Part of a small language model's weights: 165M tokens.
Each number is 500 + 40 x the weight over the matrix's rms, rounded and kept within 0 to 999. Layers, rows and columns count from 0. Numbers have three digits each.

# q: layer 6 attention query, 128x160, rms 0.0824, rows 0-63, columns 0-79
# k: layer 6 attention key, 128x160, rms 0.0808, rows 0-63, columns 0-79
# v: layer 6 attention value, 128x160, rms 0.109, rows 0-17, columns 0-79
# o: layer 6 attention output (transposed), 128x160, rms 0.104, rows 0-16, columns 0-79
q0:518480489518486489489471523508498505508465509490513502485492487505497513515487501517505482499504481474508501503494493516484489481484493513521476489488517487544498497518533491506512495500518493504491510470485483515492463484510492513515495507
k0:508472475505472519492523498538525487517525490512510499485512523478495508471489482481480514509465489507505492515509510479494507516516525477534515502540517495498520471475508523540509526520487499521532502495458525493489514497473499489529471458
q1:511489527443507539500503502487481505516509537495470484477512498501540506473479481492489493503483506503507497488483501514496486489458502470479523527497509500468492506528493505517496514480500514516504496538486505497480540489475501488477480494
k1:489482499478502506536477475499493499529499500518489486492491505485505489512492504481516515490524517478486488484514503504504495501505494507530494483504507504502500511509521510486505488509496467505501514490535500489512525489499514507528497485
q2:444512489466505486500534530474508487511487462502491503506487499502472512480504485476493500528490477524505511476503534492509465527494488543475499493447487495468442523500515488514504515508481516544514543483493499492503504473484464451505464507
k2:494540480488509471498499492474526484475499506514480497488514487471478448488518497536516518473492519545488477462485546545493537477514509493512497504561484503479513511492474551463511513512515479476497521490502492477503484523482520509515528506
q3:505483510518530495492528521528484517491534468525521479503439494534494498505530471484516466512523529505502538508476489464556534465491465499467494509522513499517456455552527496471487516484468497513513464511492496507527518492466521518463544510
k3:528485526480548494496502472472511503546481491528488476534520509487509492490500513508479512494530519524453474447481492480507477522494447510523508518483517504505505567473465493479510511519533492459463488509506495510504525542532504492496499495
q4:525478476542499518505455490485504457492527520517485524500502529495507474530529501528490460501512499479449522511500530480465506480506452491499513516496512519541524475478505507500499480523498487483516480509469511506501526478529512525466524485
k4:502496551489505500532506517541501481482487507523510477507510454527510525477485507490504511458524506501477501497460439475489519512432505471557462502501488518507483459509476503508521475460494503476510497551471520521471502503454497517526495479
q5:545464543488539498545482506507528488474525536491544513484508501446494489486468515473499485471514511479467510522519489504471513463525476513452493512517535513571515470508512529531477532444510570485499518530467510479464520503532501493481449457
k5:484519551425474551530494496519464432452498528550479463478480469530531501473523497528481499478517498520480478515452437487505537507479508471567508516504458501479522463498464483493509473438486491504506471526485529561478507491440516529519471501
q6:494537528405501540558534445468519540586445509476478435487503473511495511497421486479497534551454485518549474439538493526506438556471562475481572548482455502377512590552449427524466562479524507526514577459529500499486541521481497425495432493
k6:544492492507524505516492407526507498534530499481516510479504535452470517486545457506480506503514464491489499513511526528473476531536468498491481503474527438501500502507543515485494505517485495507474483453555486490533528493515478481470506524
q7:442552459405447490514502533450493508506451505496545481489482515467470481474516470504481533495501494492550474466521489534483455525520499497523542512501466521448471545535482458519479503469531537479536582524472537519480508537491512466522480477
k7:527525465494523506516538441476514471472555474506469517488496484502487521484538511517483525478497487504474498471526482544508473489522487458482519509473504454442539493483482559530488538437492522495462517501526511486522512496504483523467481491
q8:473527516470498489533518497468511535500459524526515460494468520518494512492490495515506533503475515516511473493529523503474483549530532491489512516516492495417504575555477462514490562477511500528506576477499513490524549477509485453517462516
k8:451568498543499456443561580479509512477516515478532454491546495487491506491541491524477479491496511487492530536520484521503516513521504520547495526521518525534443519489510505485509478535500486499494510493471515503496470532497503528502472526
q9:439491475466445536529560483487470513597495490479512480529468538500488527545511475521492522537475485596515464500507543477547456594533478455525527536483437468443487577522486462557498507524462483505526524460556510530507520514424505409523459508
k9:454563510573559479470488499482464523525499486464492554447503542493481548492479470498515539577466496493550501500529511496524521487473522482476528465469509442491524536509523474551475549493560511541532481513521502428524555516513444490466508540
q10:508502526537559544456542566512491604565518527450499490536461544500496521513512523495466566523456420488523479486511524439494521568501506474439506509559513472440450539549501485470578418604489479535480421473515457481537553485541482491512515409
k10:594440519481560522511535413533502511519538470478475551453475532541486534549549481461513485463533503627499597531488502533548458530491457482496559493489522508535451497449540510512490524514483502524506460442543405543527486456405511518528484574
q11:523426616472556620594524450544566543584521554456497455516505476499462533511436476496467504550485492551527457503526553495491454518498482505414527537474454509373547556571434409550508494521561488514488485492569516438521490536516533458537515459
k11:451467489427493465535436443572534544564435507489506471508532446465480390487573393470457476444558421391501601569480622491496517574511474527543432516461485539487413544501535540417626446526510532556481524468536513463565406535509431490492580487
q12:597502482505586523451558397541471492537487516514513561465437521526505465531548457535522398432468538478428519478507416463538466473499578474516550506567572501560519538459568628524432524500442533461545546552455429548477621492480480450447500570
k12:621498574462566533497477411655481441563430531426495456500449491508448457497530453534500451400468499484424540535504527445481561475531544461540520543482546529526429505546629589478556463554419441513589491603423513500528527464446420399458540486
q13:483456533517519594591487510544470475485440539489514529531419469423631548522521576512567543542480538541507502590535468471434489565520504567507526500459503528479564516479455501526411437421510555485414523457443517477493502517507561390444470566
k13:456467483504495541563493530513488463479425510520520504565466441440628535569491558502577526586481556561543478564524470455448487530500492514498539492418494492481567505486500495511430480410500524496442491458447522460535476526529524424441484582
q14:469506544446489510490478382557451466505520475496441487472458470457501529523409576535551465471510523507598412368505418494498451501446467499438548482588498496592548510494487501494431469573382459519508553522524504461464441462438415463511483515
k14:523509449546497480522534616468511524497504554494553516510516509519489487488574440476477513509477526528394573621533548526483539489569542466554489540443489507383456494520509516520558501462596539486499473484478489555521570550555592529510526470
q15:522525494452432497538446530468518489442443420501504404441464551426464528465471578515491532562469516486465506420543471436565475562527474496498501459487355498566488563452540533477497626475515483485496547520465441595491493513496556557470504546
k15:488489521504560524463530437531518517552538568498535592520564439586544476551529426515477449451514485523558481597464491536442524413469525488497509548526626494429518495511476453520492366505490531489506452456528534425510538461512449429535487478
q16:481492473444510503506515499457519517516498483511466476528473496512498475485474495486520525506482488488498506497498482494486499524494497492479507512502489488466545514487478481478503510490481512489507507522535532497478509456499503493492462463
k16:498497500517522493490507505494500474515521529477502516497508487512498469513474510509509486515527509491499506510493481461495486489511534473529503503494493523528491500506472496522504501464493477467492498517482524479513494499493534522532529494
q17:513505564507507521541495521532497508481495494480525511491526483529527539499514486483500497497527480498506483517515468506519500511477514523469492522484484519522515501519534479515515514477450559494497531472475493499492510525497512478464484506
k17:471488502465517532528501501543504538492511490504503456503513532484498517507504475453496501507495480490513506490486537516488506524522480527500506512490520470478457549506511513503484504543472480518486504478508527522518520459503503470509504487
q18:510500504537486492499466495512504497480529491491498519502487480489499505501513507529499507495508512505489521514501519489505543496497521509503480509517512505493511490503494537499507482485497473495498466494501473496505479493517508518484517511
k18:550533483491478484518494503477503519487502485483504519495495511495456526525481520477513515480508490489477525541522489581483567463516492517500483513509543478493515523490522486487478492544511492518476508466506491511498505536507461491500538500
q19:489500449574473466437488530524459494487502433538468506550479499488488507528545499544502499525503508526465561471509544474483508476530490503536486478513504487538486424480494521489482461540500497491473473494518488491512440518514522531556498526
k19:519514477525475476502526516504515462496489565515511525502499491537484497483448527485525493483485522483494474530479462508501519474463494477511502510516493519518524473467498481514510477459485494493508509504487509510473506475486476502512510503
q20:419546423545490475472502555487445464515493448488494499504482527517504524517523498531480516523535476530498521460500537472477519530495505511514483486454484491495433514490520489495505462543488493526525495472515516483495504492490462480509472505
k20:499517503515488468477510555466517541504507509487526520475504561479464508505505538474500532493463502447469510521530517589446494494530440526460506537560490431519505498508524462483483532537543513523487506483508484515492504524529504481474514497
q21:460472450622485471460489534518479453475535449534495550515487537516512500511555493540494474477540500526447553524473536483485543479506463515519455482487515506558505394458529538485491456537467463478513429527501502511503466477501482559473542524
k21:498518491501484503469524593476502520435503523531547502503514514504494491499475527437520512466463499473528500508490487539486529472518476486501511476558494530528508444504526464496505478461520493486530493493483512502473489485499540514516503471
q22:522489525452532476538478490492511477462515531495554493470496510451477488481510501480507488452494509468487489495496495511460516459525496493485517490532509481542492498507517529503475540459518545452523574538433507524468536529539498527502453468
k22:540522475470464541510534489508471454463510543512500472485493492533498507464506516553469524480506495539477488472490436532531489508512480465521498513511468483466548497510467490513517503452505464484483534522484546501459530477455520493521466495
q23:539459465520498444428488546507482477401527528533560545510522518443473433462544467511488488456519541482473507558457489507444517441546457493523477465553548473622499392438553569477499476496545511467525472579428531532497469494573493556535489458
k23:465503417508423517506493539485470448506503520517506495501499506540492488518462534516518520486491528538466488483523468508504527483494494504492493523505461539506541484508471440533511470460483469437496543510508552574504530480486569510510503507
q24:531501498558469434464439497446516530483566510535508495513511510480509446489507501514508471467527553460516524548525467539495505478503447527512477519498528506586505436424573565459498508493500499505461555482488506527517496474489458570496457483
k24:545499559451515510512497504523544479418498520560507510532451475505495534475472546469504512457494525518433458534466407484499510517487517453529500498578552542504517434556471495497541516490463486440521490538454464494457503459504566518506465418
q25:421500447477490452463539561396541528507524506541489445556484539512536494487536483555446533453502523491509509490539501496488457530485488496544526486455473558512451513504468521506453545472513511476521581506468532531486495479490531516463464494
k25:552471541496542581482545501486463459484522526471547490480476544532477546497497542578493484538486489544468423507504461492475517544507468459445573531517448466521552460532475432570501556484514443479494523503465481540525504552468489485512505500
q26:420538469485486488503464482439574549537403549489527472543497528460495492501413415537487503555450503420515368406534505451518487497510570514473451498493483485434512522541478487475493509474548471487497560527540560456481559529585496457525499462
k26:517511497582603459516504527477483476540496568440517553480511520508485546459507517462505520517462517552547531448515455488499499551514482459495515505491516444485508531493550500452469476547520550507493451454528423426539540430514456487455481524
q27:479518639517497544507502447461506474503541479509470511562464528499485564509447516519496594547503530620546366421500456438448549540441463426443520496458496488462460533495477491546465561520484445515560453591505530507479588472498551492472434479
k27:567512474567452519523478472572399495401483480506514551520463460516537493508571464467484411579489464461532545525546506543570580530432475545529490487530546461550548481498536486507475505509510554491466440464526449507467481507475489509532561575
q28:373526442498479531537520414462548493534457466545462560483489578555561473536567421506432489537514455528470436439467462520573453546493505457523490498514529483488532542412458508502406574437524544472474525429570497485443560485502544482559479545
k28:432534361559505374398611473379533510529439459558484568498515553568577457556570416543468437523493465526491467424471473493570471513526537448537469458526579502570511532382542575496368626443468540452494558454537503479489579496522474496494488560
q29:461554540540454527457476433573421516543490456446523525392385580483563520452556454463512573458552450485489506506496566466528565524515501587477451521543466513473493550513483501448571419523544537490462529512534512536441562434464518508517511463
k29:502467480570577483509546526396584512453564502521454533517643473573428481542463513516423438514477540520488479444479451519516497448497515393471503507531560483544530492510538473533507588534491439536559470487478457508559495495527466547533474566
q30:521530508577414570438509547499466505502510486505462569537451494471488525445515534504485568499458504508517481513543508557487463473430501542469497537551538531513543533450427438538462452597511498509478474544464516531514542464418510529544454498
k30:475531465350502361608576465541485528494479545391489473464440489529491479539541439564550460407581457486460552469557488412469561562548507464467551515514362483539466468569494555475629556421448465482540531493599542512468415570509490419518522505
q31:531438494473497505427548472557507540480457473462570519496542453538504568616479433548459535523554485467620492457500474426603621527514548516516435502500475503524530522458578497518569494449456460517508541423527479468545519452474454446511506461
k31:530433444485490497382585559498507544470422486490592517487539424516539558600441532534478514526506512461583526454511445446624561494524563542464442518516470515535551549453566481527538494482451476466495521401486435507524518491476491438513522495
q32:506478494559447527480536551468455515538498521499485469538407543506597521448460492537490462474495497502416560443503411438504424531504435539481513525495573511476497519426474472604469446510503431468452528508438543460464532460506481542434488463
k32:497491534564444560493533535483447513531508520510496478543413551497611521447453479536482448484487508497424568438493393431534412527508431541480521514487575519482518500426463467592467444510497439462463527506435550461463520455506482567409498463
q33:487512530400512481579444444456482396448532475573480483483495526457550485542572526524493555499549471461439489548499428484526456493419471477428509524509520533512540557556545430495535448563535561566562543489483509562492521506548518522484472505
k33:499526502416494443552451467428501400450526482571500499464495534432548487543545535520496574490543471457439480547478431485531466497451459488432508544520487523500524564535551429496515450541552565562559530500483515566499529516545514515490450517
q34:495440552455569539463472581488456485533468504483465468570525466539507501499526500616556402499512440480516464531537412502462476544537560531539566481489459419479518536449499536516507534409601481512484484421496537577458518562358473574517456411
k34:508445531484582528477484583481471471545479504482491459561516465538514512510542500633559413510506442482510478547549445496464470552526550544560552465466473435480476517455477547522510513404604473505477459429502559575453505545368472581514486412
q35:480458518478498476450454542524516573475508463517529394515505521593519494495542542448484552488529480448485536517494534496474585553448482488448439509426538503485387497469483508507473516505576456401505490476553507554487470577547507532480529501
k35:492468520484517485458462529516521575485515468513518384504503535603527489501546551452467555490519482443484534504491532498464591572458487483438436514436549517493401508480484500505471527492569451423505501498553491560473467584544514522488525495
q36:538563621523552590429517463452419485526404473532499519526604622478443512438536497515501491494527442487446592455470559468436574471556589499439478482532522498502520467547555563526487451510500472469491631540527509553496488524481375612502523474
k36:527560568539527568423527504479424492530416472561502508527586628489430538465522527515507487482521449466477596459475556452432561463568590504428465476534529508504519478531544571536488430518508473491497629552530502581512488525482400599485520460
q37:579440524491532575498519529457539517465480535499550516503464512528544487520529505447478516513471554539522499473464490500526517543517405489402538488506478578548506517472533596482475487529564504548535440447464513528481537486592464485571515388
k37:561423512472520565495520528464533515475471522496552523524472510524564487538521499457460521506478572531545515485463491502519509513505400476403551491486483572557528526459523598476471490514560511544547434447450532516484533500576447478570527400
q38:463409473446469534507501481486420494545513539515495582513429495438499532526481493525497532529537518471487512446520441381437568542421551524503467469558476506624562547510494509487525537505553554548481491506549602596417560397473455558534418451
k38:444444476456468519536490485478430493550489499501507568534453522422484536554478502518479544545573510492485527448524451414432571561434543495506447464522462505636574550536508500477526550483553536558495481486567607587425544416494426546560432454
q39:482467485608517481491512505462415467505434504396463534453416505467498529462447462529506510520561462625563490529523532502474448485562476550556544551461518508605521404533539552433597522519446580555471550481515485560516475485449461518525557519
k39:482471500606528497514514509453413485513487520404464506458400498452470536459422492533510483505558480598552484515523523519468429481572483536557568534497515511583543425526523523449578519554440570565454564463497493569520484476455485515527564523
q40:475456433549473495544480546426517485496464457512501443521499478513508451513510512549495478550562491490453549471473607524450568507533444475431460538470569573540421547566503465482479461484481476476518483484409605512492483498494384511502511532
k40:476469377580472416474542617410511532492475485530504441504490468501519425522508559566507431531529496432436566457494574545482522503540502474411475517504541557534444579540509490510475434526491487497522495459410543507483499507514405524505523531
q41:519499498429421579445483500543500541502585567516538509424615458544522369381478518588433456464460492476545542462485518371509408466468522476523532496493450510489518527501533511514496480539400500494496563428484460527478467441575495527502430524
k41:509512498463427603467458537559487526518596541510563486420584476520495384422434514579456477445438504532531497474473542366515409497491522470529519512516442514462504536518536463513502458583409488488517554431506488551501464420567486544526453497
q42:517493496531472566433423429520543538509417469561414519495489579476481496503492439499471417503485492483454552534527486505518561431445474535454556561499483461512444539515548488527427518505508408503547485472467476477417479547454501498453458490
k42:523504492525466553418429423527528527506412469573422536501492583460475500509495436493469417490477484459453560516526509526528579439442457540474550578509492447482434532519551505512412518510502421506554475479463489485424476526462514516452461511
q43:501476500592594514540435463411503529552526557482491509488497550502423530454470515470530485541607525594510522441483426438537521507593456522459487544499459441466599491470496537444488453472441526404485546473489461568442496488580448482514487535
k43:499464540584590511550442454413515538527528552480498500492497541507422503464481496448518485542623519612515515432473430435521516513590477504479502542486470446458570477486511543427500475494422512425494546449499484541442478481584476484520507531
q44:436495597524518500443494494502437427513483459518453493467511496487431511503457571565522513533508575491435555484486383575577558563546467503505506494433545550610495473533426473452479501492521525446514527413539519500515557484459492510375511475
k44:462482615512514484430499491521447428504484439511427478455523501482427488503460578588510520540534595476444559475491372565570543548549481516507520490434527539618516462550417454463466496491529506464540549408530527501516535493460504510368504466
q45:562557557411490480562534466495537468452570501510536528610428420507511495457475499479499580446473544531473522534593515533470569508524523618495520503561522566464523496522546491472458472457479484468495515457476524560564434459494411553472463504
k45:556543546398508455557522441497532462471559482524519530591434429517516468452489479494503556458495503533472511513572527529499562498531538600501516515554525576481513488518562492492452504443484489464502506452502521538564433453514415553489472481
q46:437500501523454481508439545529435554590529399532449533476458471542474521495525480485547513523511520522448481418475503458510419521495488505570434495547518484560610473483489463602518514500492440522403505454449492435559522461472465560356523425
k46:452517500507462474493452554524447554584521400554444537481450457534472512478518471479539489533518532502453495424469479477521427527486487523557451516562523495554620441504485461609503497519498439529411527452458486444549528467480494541350511445
q47:525470556491504573488484470575434529531461479549497513533384435521508464518427511451493499527504512517453486524507500552470528475513529471442501488513469499527502572460549501525587560558523424492475515428481458604474422506522578424446497522
k47:544507553483488548505455496572447489538439479551532529526413451532499441537399535458487472524472529538443502509480487549473564445538498458431490492507466492527497586464587507530581554521516427472464526421485477614480423494530545399449483546
q48:497471465484544474439557467548507529522487505427520377483500530518490509425467537526516535480434542585558502477459547582380535440519456464515454366565468521487494454540422524476508571559481474515506525558504535450492532501559482505489551461
k48:535483473509560463416571482555485522508494493447525368468491518524509506424473547528529521477453541548557525491454521585393510439501466485524470372548476548500524438542406535485496554538485486513473531545510499458497540509545478517469537460
q49:442502418433457529569454538518475481526524492450441583451550512519541482457570538559531542473533464536453459455494454488443514482486439523480490529490469598432496514591503513539531501510474516547406577521510500533517506538479484456483548518
k49:460493401417466521571457547502457484523527497463443588482539516530542467451553521554534532464538469529438456467507478478446511495490419519472505518491460619449499515581512540536532502517470511548405561522503489530522521546487472465469553508
q50:521464467486465489508512505517530553462489468477481482514486427535458518385346403497529477529556477548500420577571565398567515570432503500478512525529486524500600492576475475478504497513489460585456493451564517490578507524545485490489485591
k50:516464472476451482506511501515498513446471470506491488506496420533472521397367415505518471531556490537504434573591554390597496559417518498489531508539483533498581465574465484475512519525483471563469492469562514479559501547566488473491510600
q51:553487491554579506519523551547462505487517551501443475510517534457509567454464510530543423504486528523526550436505500412466448575506474484507488546521517442543463406532586469483481520526497657525517463465490505509446551486467495454520421495
k51:562513480532569462513534536535483499483513529508452468498524533437511547455461508539552416522484535502532535408527512402450460592496468479514482559520516433516476434523590467490463535528485656528507497459516510499433559473464487440558443513
q52:538541456476405515486427533505495461501477530488584448451446540543535563497536465486512475464492536513463450550478582455522531504489562503591506408495492499425453497514518512372464599379459566522440486485518448471465469478459541585415514452
k52:553534429489435492443476579489481492500477540498600448459449536527520559484509497490527470465467545506469450549473566481525524482484554495584512411500497494445473496506518535387470578425465577522461498505517436481487469501460546585404511453
q53:475514541513499514574548512462533474598520531445482587416549495413508557456531566479543391556534517508534555553474565511489508492508490540493494545544551500562508550504488492553453562528445490485464476507495529509514522559566553532520533516
k53:504515514512501504558571530459526495608510511442505591395538479424516571458516566509545394571536512488555567549486547536488518482521475532489513543541518487562527587513493501570454546539456508471469482491481512510525542568564547532526541514
q54:481506476443402443434464469468464483435508485441591487572515494504543419459550509532505491544520518546599524475438491491545618494468432521580480506471531496564411463451495528616523527515418512534487457558548545513405493522497485446474470475
k54:485497521435405494501452439500483499447520492426582477567473520485534417451550507509536479553532511557575489492463500522539623526476417545581503512480499485551418492479471539612496499522433537523486477539571530510381491511503516429493483470
q55:570497466533490519470504473420517473552558455529577472481446555501533524447475411455448602475496425572500468481467484523519508460480579492577478607460486506551575528543591593536475446500593534513516438537483522469556445529501523506484488508
k55:549499449535473478474506485392510482564570459533566481483443570505532539435492405452439605481498429561518488495481480494526487450507585491565476600451467519558590519520597608521481453510583511489517428550483507479574452552494516506476487502
q56:470456412429399608575526477450491460461441506461429515524525530476468524504488557496579453552493535542531447544539497570584458423560536499451567545529453455484504525522455452536459522443548474484522469446492464489440520563475535486523487496
k56:480468479442406623613491423467519430447413508466419516541537544485452518525503466501540509562542502543525460517515516509575527459547506482469549547473479462516474490545458484514508565448529461468531425464458497454468465544485539486501498500
q57:510502424533592475534464463491464541573525527581542528479366428561385493553432577550447447562530467463527410540505554501490513451451549426539482555555495522516432450504474484556426523526499451597488502481442493491494548484503572596525477434
k57:508501449512594517568443434509475503558523555581530533461375417554398483536444537526456456560542456454526406531515535512468528464434524437545464530540490531488409463515459502527419539524518463593497511483427494516480551490484568585522477426
q58:487535570544519545490467526484452488500430461387508505569470535507515553467505548517424446478479398491508523495479521502433449509521535553529529474511504514550503553557546494484480466483500540452556576546612485558513536476541474524561544482
k58:489517555547537502481481533465447472495434448398510505575447521497518541443501550542422441477466387499507513488486542503434458534532546565529520484517502513557498546563559502492478492472489558455533581530637514552525516483559464529551548492
q59:574446515533541509549496404587440550530487526433484500386512508480479476515462451476487428533470484462504529455488508497529519493539444510519585457469516486467503501595465455550482558459561520523528413496473570506452499453482427497499565494
k59:554468454502507472534505436560424506539491514437494506407516496458480485528462468457470409545471503422523523481479500489526512500526460495524584456452511471451479483596462457540497555445571528510529411526455549483465528474481414501513574497
q60:439453456545512479491543535523421555469425503475521513487492504443449531555545412447464447474519469548499495512525498470503462460582455499583478497529586537505504471571528488483523521509499490563619581420560469580441463576565540469512571455
k60:464456471558529497499548522525426546451446518481508498499482505438428527560549453465479448471502495551500482496543515456508477492587458514566494500518577538515499480563501480481501522533491480578639602428563467581436443557555545457514572469
q61:455526518479517457548571457590489454477527429460520424440527489526440459447558442586524528537434524529518415443539497566541518564559616421446545532554479486467497591581453426545539466570493570495454475479545566561460498471527623546547509500
k61:453534549486505468578528451602483462468487425458505423428533471565449471464571397591495526551466521543532443428528516553524541572555605400470528539500510491472473561579474434512559505547494565513483440498535572518499484449549558550539499511
q62:502519454547550529483558504478486477553595542418557496515346527534510606471425569490475494484439467470506514380487487490479544581521463593459513472503566510391481485434455432580529501519508520482413532516542437465466498510531503495512476453
k62:498529514528552565520541423491506502545540522427522508525363508570529593472453505489452492516478444481513521361498468457509553590461453580456523461455596520424472457439478452540540506483477521464422526514538447458483484486527517495463483462
q63:517531435515505496470507485406497488555496532477508430526463461576426509547532536551402490498472491549528437469528504536514523506549424548528481425475508462446519487499514464492621502566503466570515450413515521457525540543498535493420467486
k63:552531461523514530467503481440510542541488520496495445519454445596435505536519533564385470503483497545523439461543498553491511499529411566505491412475515464466523481496505443500627486580519473566493459424515516456527537543491532469395469494
v0:461531464492556489536462481530482516543470521479432522491495479523496445424568500506496508550498513487497418519513548471513449399503481476452503521479515428454484447517560532503458530545509451413485570478573480537456542506433535443506595495
o0:474494480527487538506479537528499473510455502565567503496510535507500492473407470495476558519469499503518518522517427476510502549514453508464531553375461507539493475480509544496506468530496518583492492542492478518615437529541441530508444472
v1:461502508507418504512483522439475527579456526507437454496554445577460465477505483466503523529507453489373560537491462447582499515485483474526505486481558483515531488497487444543475616500476516533531500468549487471492520509468412510529507481
o1:575562554422484558532440504517538460447433514567461406439490522494489498437449546563500486467430498549460528494584542510472477524525514489577445529486521548492470443513518513556450543594449565500473450439498496448470502482558499532448460463
v2:487449518513523503555464541476510494471539502561515491508513484508482533513586506595504402486544516506485545433462448467423538508486504428524501521506498504524448519503478434475499444434497476540460502481425461463536430469517449429389477462
o2:543438488572494472486497531489435443538538535502476556509494553524466504489481443555541479475487551516584466473512458397510426438517546539509491480433447463520434490526496499541503546547443467485496452588516540489491514530491517458504489465
v3:555487479489373508540495486425502491508499538442466480529469504505503482527504457482537462492523557483491441579561525474456548518451571488443473496496526549536475593502472445474529457440497597507581471491508524453460469490467516484518556536
o3:415496498596451528513538566509546528410599485463527503475492526519481528513479536447482434533524477459533505539541452428427497531516472532465505493486501436465521512497557455468536491495511515490521495472454550531546508508550540539464485470
v4:578432497523505444583469433501435540504416511471476463480535529534472501499459533484481446429527497487413503494508503520472475473505473544481447499510526480473481477487404501469398493471503455568499492453515502535523496430488516475483584506
o4:519498578524480520516466536458505465551529476522481532578534452499520465476510511524426511503469571503393445461476471531458463513496498449546542484468534443537527442451510446559483459493528493543588512493450475516540489480450477453551523445
v5:520523512525468502489575493490489518571516573566466548563485416546470514501487519430550507561475518511526540493466486430472486505494504484507481537507479471503524497523461467428536545441500520436492478486559550482531471452540497510497500510
o5:479506494524545572473471515601449442523522418526474402492490497436494493504552435492521529513499505459432538441523529485473466532562527548530508501417536464509538495478500482549493445505426451532536459506485469490506534507498575526411482477
v6:455522458499427455568545559590515514540467463449484469461562471435422461534537496421400491486485436507508488422474485528496531468453538516421493580507551417539479450482530492398431447556512528538498523549490502508505506465499492475457464492
o6:523518483501467515463477524529562522476574562501468547521563470537411503497423475493544437483457505512572459542646537495494544533552504498568506603492575535489490485527545531445478448493527533568547492551454472514531507529447488518456477463
v7:465484495535486452492558426533504488501439491502487475452491510492465523492491507576449473519552440523481493473440543527520520511454449527475497536542506485461559544475488568525446452473445509482489522407474520492493464452543498525510592477
o7:477492501512490483536496517477453508484516541494441445463582496623569513509533569471467547496513495481432528569536514467498488522543587411493499486454541511516472490525514468424480520540477522515482526577529554461501567544456556468531457483
v8:511496460465446454485472518524559470502492443489578481447440518574487489607530470476495523485522486498486514572486512500504487496507552495496523465552485457436463570384430522527492543436517529458474515532481572471537503525444466470495433509
o8:515502425504555501504531464523504561476492543482476502466528464445525549459490523449506496502547543493508512501564508492500492504449534423492417460413447481532487524420573475501468464587475453411525477570534449526551529519482520442507498609
v9:469516505531494464449518493506499458498485523504542541368489569449561544445484533508540473528423469475513460468527492500523531450497520505408410507442510408492433542473470562531486462506517501525563516533562542444489491468460537582495454450
o9:506441514508585494547520507498494508463489471549469507482483570522506548465551500506463492525480448461474506567465553505456538446470429507480586517478513510422416544522478446511533532529431470534465559471482431564583499516455524470638475470
v10:448532550530535472521435590532542487490542545493533456453493446515508450529528518483486496472495476467511504470545485526541483565473576595512482466468488536515521535507457481488516559440507455457561479466510429464534491518438451544473524566
o10:511472486476440390549511475529465522516541475437494458484495559537565539404497448560524499532480514411457590570529524529526529486540489487490554486476483480532488410484515440457472461483506451511498437525507511541567462530444536472503441495
v11:476492537560537552501507549404507448489552515546504464516499489484546480492468503457479501513563451497606585484566552504526555447497466497504440450591478481451563478534584510482498486461476518521494481475455502473538462497446502541537542569
o11:449515502501530540483466555512492572508494496514469466482515498532503379511505489461522465492542475542460507449399527575485505447511505533476500500479489469570478557539468492503518451558561580545520568480492520539528537528583510446572491531
v12:529522441481577476560461494518494491514459489520503475520544530421537528489539484522542538519467431479422474501517487507492470517524513494490509458430458498461460542500469497507493461534464553409469372498412486461479533541527376458488461534
o12:506474498447486458479477490419511493556497472495531561532507502465488459518427509512513563574443504535441503478518477479531576439519494485481549467538451560539506502487507515511500534524470552503523481577490447511456599519526552448495569484
v13:498464442522487451523493498527490469483499470529475460398460423456548535488529460509445546512498486511454492486463515499485474453496560507483432485576477498539513480592544571566586527519554481503479517479531496540441646492476406438408529522
o13:512516570539518474538492458451498557538449506453546561578490498463442445469490493468596532538418478523566445488472522525492506505487518505456555502438519455471532451421529464432478466487484582561546484473502543478502521489541546557482469550
v14:491481453495479470472517466507434543464490523502565600499485497435507570478457490449527557549513542426498492513485514449491459448505497427481556523495499523508434499507537439460458503478542560499553494462462472498569481474414437512456545517
o14:474472498483488522482492449481501521461503557484533490482535468521420526445541480513530449502515453499490468497533489478467510488520429519494419462445480502512536545435422578558481521478501505457511478409514527477481543551551536438454425549
v15:435547464532507539533475497480517469578519521542514541526517555512508511503456476529458504492447581539486549551537514553507448450508450514508551447485495502500459463435558471557527504563439563534541519499513546490476482508469511512496555458
o15:452493486439499514543531563489492526523445552600494531436550549509502510603549505535413506500463564493568428518537480539526510493526480487545521488493463513567509567461546428558496521509476453489498470532473540482466530502544530481458498511
v16:540493546507576510442493513560579496488583458497459488489542504508540510570517457503472464476483479476534473478427492525472465509518483542470535514494533433578496511536563491445435479444459588497536420462540458495493536549470519536486455479
o16:517537424474523528502536421541508486591486487504483452579505490475493549527496453559504464462548486501526503544491476433524549503512496501483519460515538545524526562515557454468553457549441501529583523467438488548499520536535474537459522472
v17:514485500476480481441517461407479554432521497512461524481516438549510566539433535546436496512465430431499513561492423469494465482462475542542541496512578572504461491464498502503523431530551545541528543540488489504445528514562521478578531523